Part of a small language model's weights: 7 heads of 64 (1 for keys and values), vocabulary 4529.
Each number is 128 + 32 x the weight over its row's rms, rounded and kept within 0 to 255. Layers, rows and columns count from 0. The size above them is the row's rms in percent of the matrix's.

# layer 7 MLP down (transposed), 1792x448, rms 0.0289, rows 1476-1482, columns 256-319
size [ 97 100 101 102 100  98 102]
[[ 84 128 132  85 150 114 174 135 147 135 100 149 148 178 123 137  99 107  75 137 136 164 129 134  92  93 113 121 197  79 149  57 142 141 170  91 125 102 120 124 176 105 133 128 119  83 128 115 138 117 162 143 108 142 117 105 130 131 154 166 127 119 170 137]
 [145 142 152 133 101 125 144  96 183 110 134 115 121  54 104 122 148 134 148 116 106 130  81 160  91 115 170 152 109  67 115 116 158 178 149 244  99 122  97 162 183 127  97  97  81 141 120 104  76 180 151 135 110 143 135 123 132 121  97  85 139 149 104 175]
 [156 191 142 109  70 157 150 145 147 112 122 141 128 137 106 103 142  75 138 140  79 137 118 150  62  95 110 137 138 152 174 186 168 131 103 136 168 114 114 117  93 100 116 132 106 137 137 127 114 171 133 197  69 139 136  81 102  59 136 102 143  93 107  87]
 [139 141 111 130 138  97 144  91 114 150 129 146 110 127  70 101  98 127 126  91  49  78  99  87 190 189 124 131 128 176 168 116 148 151 151 142 137  79 167 114 104 130 123 137  99  78 156 143 114 138 174  86 167 160 127 128 196 130 124 116 137  97 156 126]
 [156 143 157 100 127 134 141 107 124 108 123 126 119  79 131  86 185 194 141 142 127  90  77 117 144 125 113 124 161 150  97  70 163 113 183 101 123 139 138 122 139 117 165 106 186 103 183 116  77 119  85 135 163  80 150 193 142 202 151 128 167 136 153 115]
 [189 130 157 111  94 106 158 136 200 126 140 145  91 186 129 116  93 154 112 109 145 105 131  94 157 132 148 115 145 177 129 130 158 109 144 138 127  98  91 112 116 149 111 133 144 127 140 160 126 165 138 102  58  79  89  85  98 123  99  97 157 122  96  77]
 [ 74 196 123  80  81 147  76 115 117 192 111 100 162 130 182 136  72  98 105  85 162 152  94 115 158  98 211  94 125 155 112 109 123  70 132 171 113  49 144 124 124  99 109 137  61 171 159 145 118 111  95 143 117 128 186  92 190 162 182 127 110 160  90 164]]
# layer 7 MLP gate, 1792x448, rms 0.0385, rows 1477-1483, columns 256-319
size [ 98  99 100  98 100 101  97]
[[115 147 160 129  91 115 139 104 118  86 173  65 179 146 123 149  85 154 147 167 141 151 166 103  53  60 103 114  55 120 131 150 102 122 121 106 140 167 113 151 114 174 121 159 134  78 153 133 105 131 124 154 124 141 142 189 169 114 113 160 110 183 119 125]
 [140 140 124  97 105 120  87 154 105 138 180 144 145 133 165 131 122 130 122 134  90 117 105  80  89  98 100 198 109 120 115 129 142  45  65 124 166  97 160 170 162 121 119 112 109  75 107 105  56  88  77 100 116 132 152  88  94 114  62 128 155 191 128 134]
 [ 90  57 143 171 118  85 135 129 121 133 175 109 101 164 114  79 157 120 128 122 143 156 131 150  73 116 118 184 119 142 111  82 135 119 154  98 162 186 147 129 173  86 152 166 183 145 154 140 136 103 172  88 167 154 170 142 115 149 115 136  98 120 132 108]
 [126 126 147 151 117 131 139 109 144 117  86 101  97 152 122 125 132 140 140 129  99 133 167 126  60 120  91 116  89 124 112  97 124 149  64 143 121 147 126 141 172  54 120 141 150 137 112 129 102 186  49 154 102 112 125 118 138 125 138  87  72 139 176  66]
 [144 162 132 223 137 166 130  78 158 146 151 172 150 117 140 108 115 140 144  91 126  69 160 107 137 161 157 147  98 114  85  96 192 100 110 135 145 146  84 117 135  94 118 105 116  78 150 150 119 157 114 150 132 164 131 100 164 141 118 135  86 135 188 170]
 [143 121 121 109 134  64 159 142 125 141 136 179 107  82 146  85 106 119 128 117 113 169 138 101 161 121 165 124 116  86 185  92 133 133 101  74 161  74 146 140 155 153 112 102 149 151 126 124 104 163 125 188  55 132 110 171 134 128 164 142 144  92 145 137]
 [ 90 134 135 110 148 106 100  73 126 133  70 170  94 155 143 169  92 104 140 132 166 189 145 191 111 121 129 140 139 122 128 131 161 142 118 100 167 131 110 103 105 157  99 120 101 140 143 141 115 131 105 124 155 146 137 138 200  69 133 133 114 122 119 174]]
# layer 7 MLP up, 1792x448, rms 0.0385, rows 1477-1483, columns 256-319
size [101 101 102  98  98 100  98]
[[127 164 197 157 109 103 146 119 123 182 105 147 166 109  78 110 145 128 142 135  86 145 155 139 140 135 105 104 170 127 174  93 104 148 162 123 122 129  95 110 103 100  89 217  88  94 140  40  85  76 111 103 131 108  70 140 153 113 166 132 127 174 149 118]
 [131 120 150 131  52 138  84 122 145  86 159 141 177 138 149 104 189 118  98  51  98 156 146  73 153 140 151 126 139 149 151 111 137 135 155 117  71 137 128 124 105 132 117  94 151 171 195 176 109 119 145 133 145 169 120 108 132 155 121 154  87  97  68 132]
 [110 169 155 139 116 148 129 148 154 174 171 126 164 110 125 139  99 165 150  60 123 102 114 160 102  78 155 111 140 110 120 103 129 148 115 193 124 152 140 150 123 114 125 107 102 159 151 165  90 117 134 138 119 180  63 120 135 128 114 130  87 152 170 153]
 [125 130 151 133 136 117  74 156 142 154 118 179  91  78 142 112  70 173  72 123 103 185 130 104 152 119 124 136 144 121  89 113 111  97 108  71 172  95 230 108  96 145 179 120 106  72  86 134 127 107  51 124  93 122 138 146 157 156 174 124 171 144 165 147]
 [134 163  88 101 152 150 139  85 159 115 198 121 142  91 114 137  81 111 138 139  58 130 123  89  94 116 126 188 107 174 109 156  52 142 103  52 162 100 147 150 203 116 158 192 113  73 152 153 108 102  86 116 154 141 116 121 118 139 107 138 116 149 153 156]
 [146 105  93 157 169 120 153  87 179 180 159 139  91  64 121 138 103 117 112  97  94 103 119 158 147 114 103  84 179 166 186 107 151 153  99 133 209 163 105 132 169 137 148 169 108 166 157 161 107 120 136 126 129 111  96 121 120 134 124 134  84 170 191 131]
 [144 136 104 148  41 177  73 111 177 130 128 121 105  61 155  94 123  54  82  93 158 119 121  87 107  76 118 120 120  76 163 145 134 118 167 154 164 140 131 141  98 174 167 113 174 155 118 113 100 162 123 103  64 115 119  77 129 177 141 121 146 157 115 170]]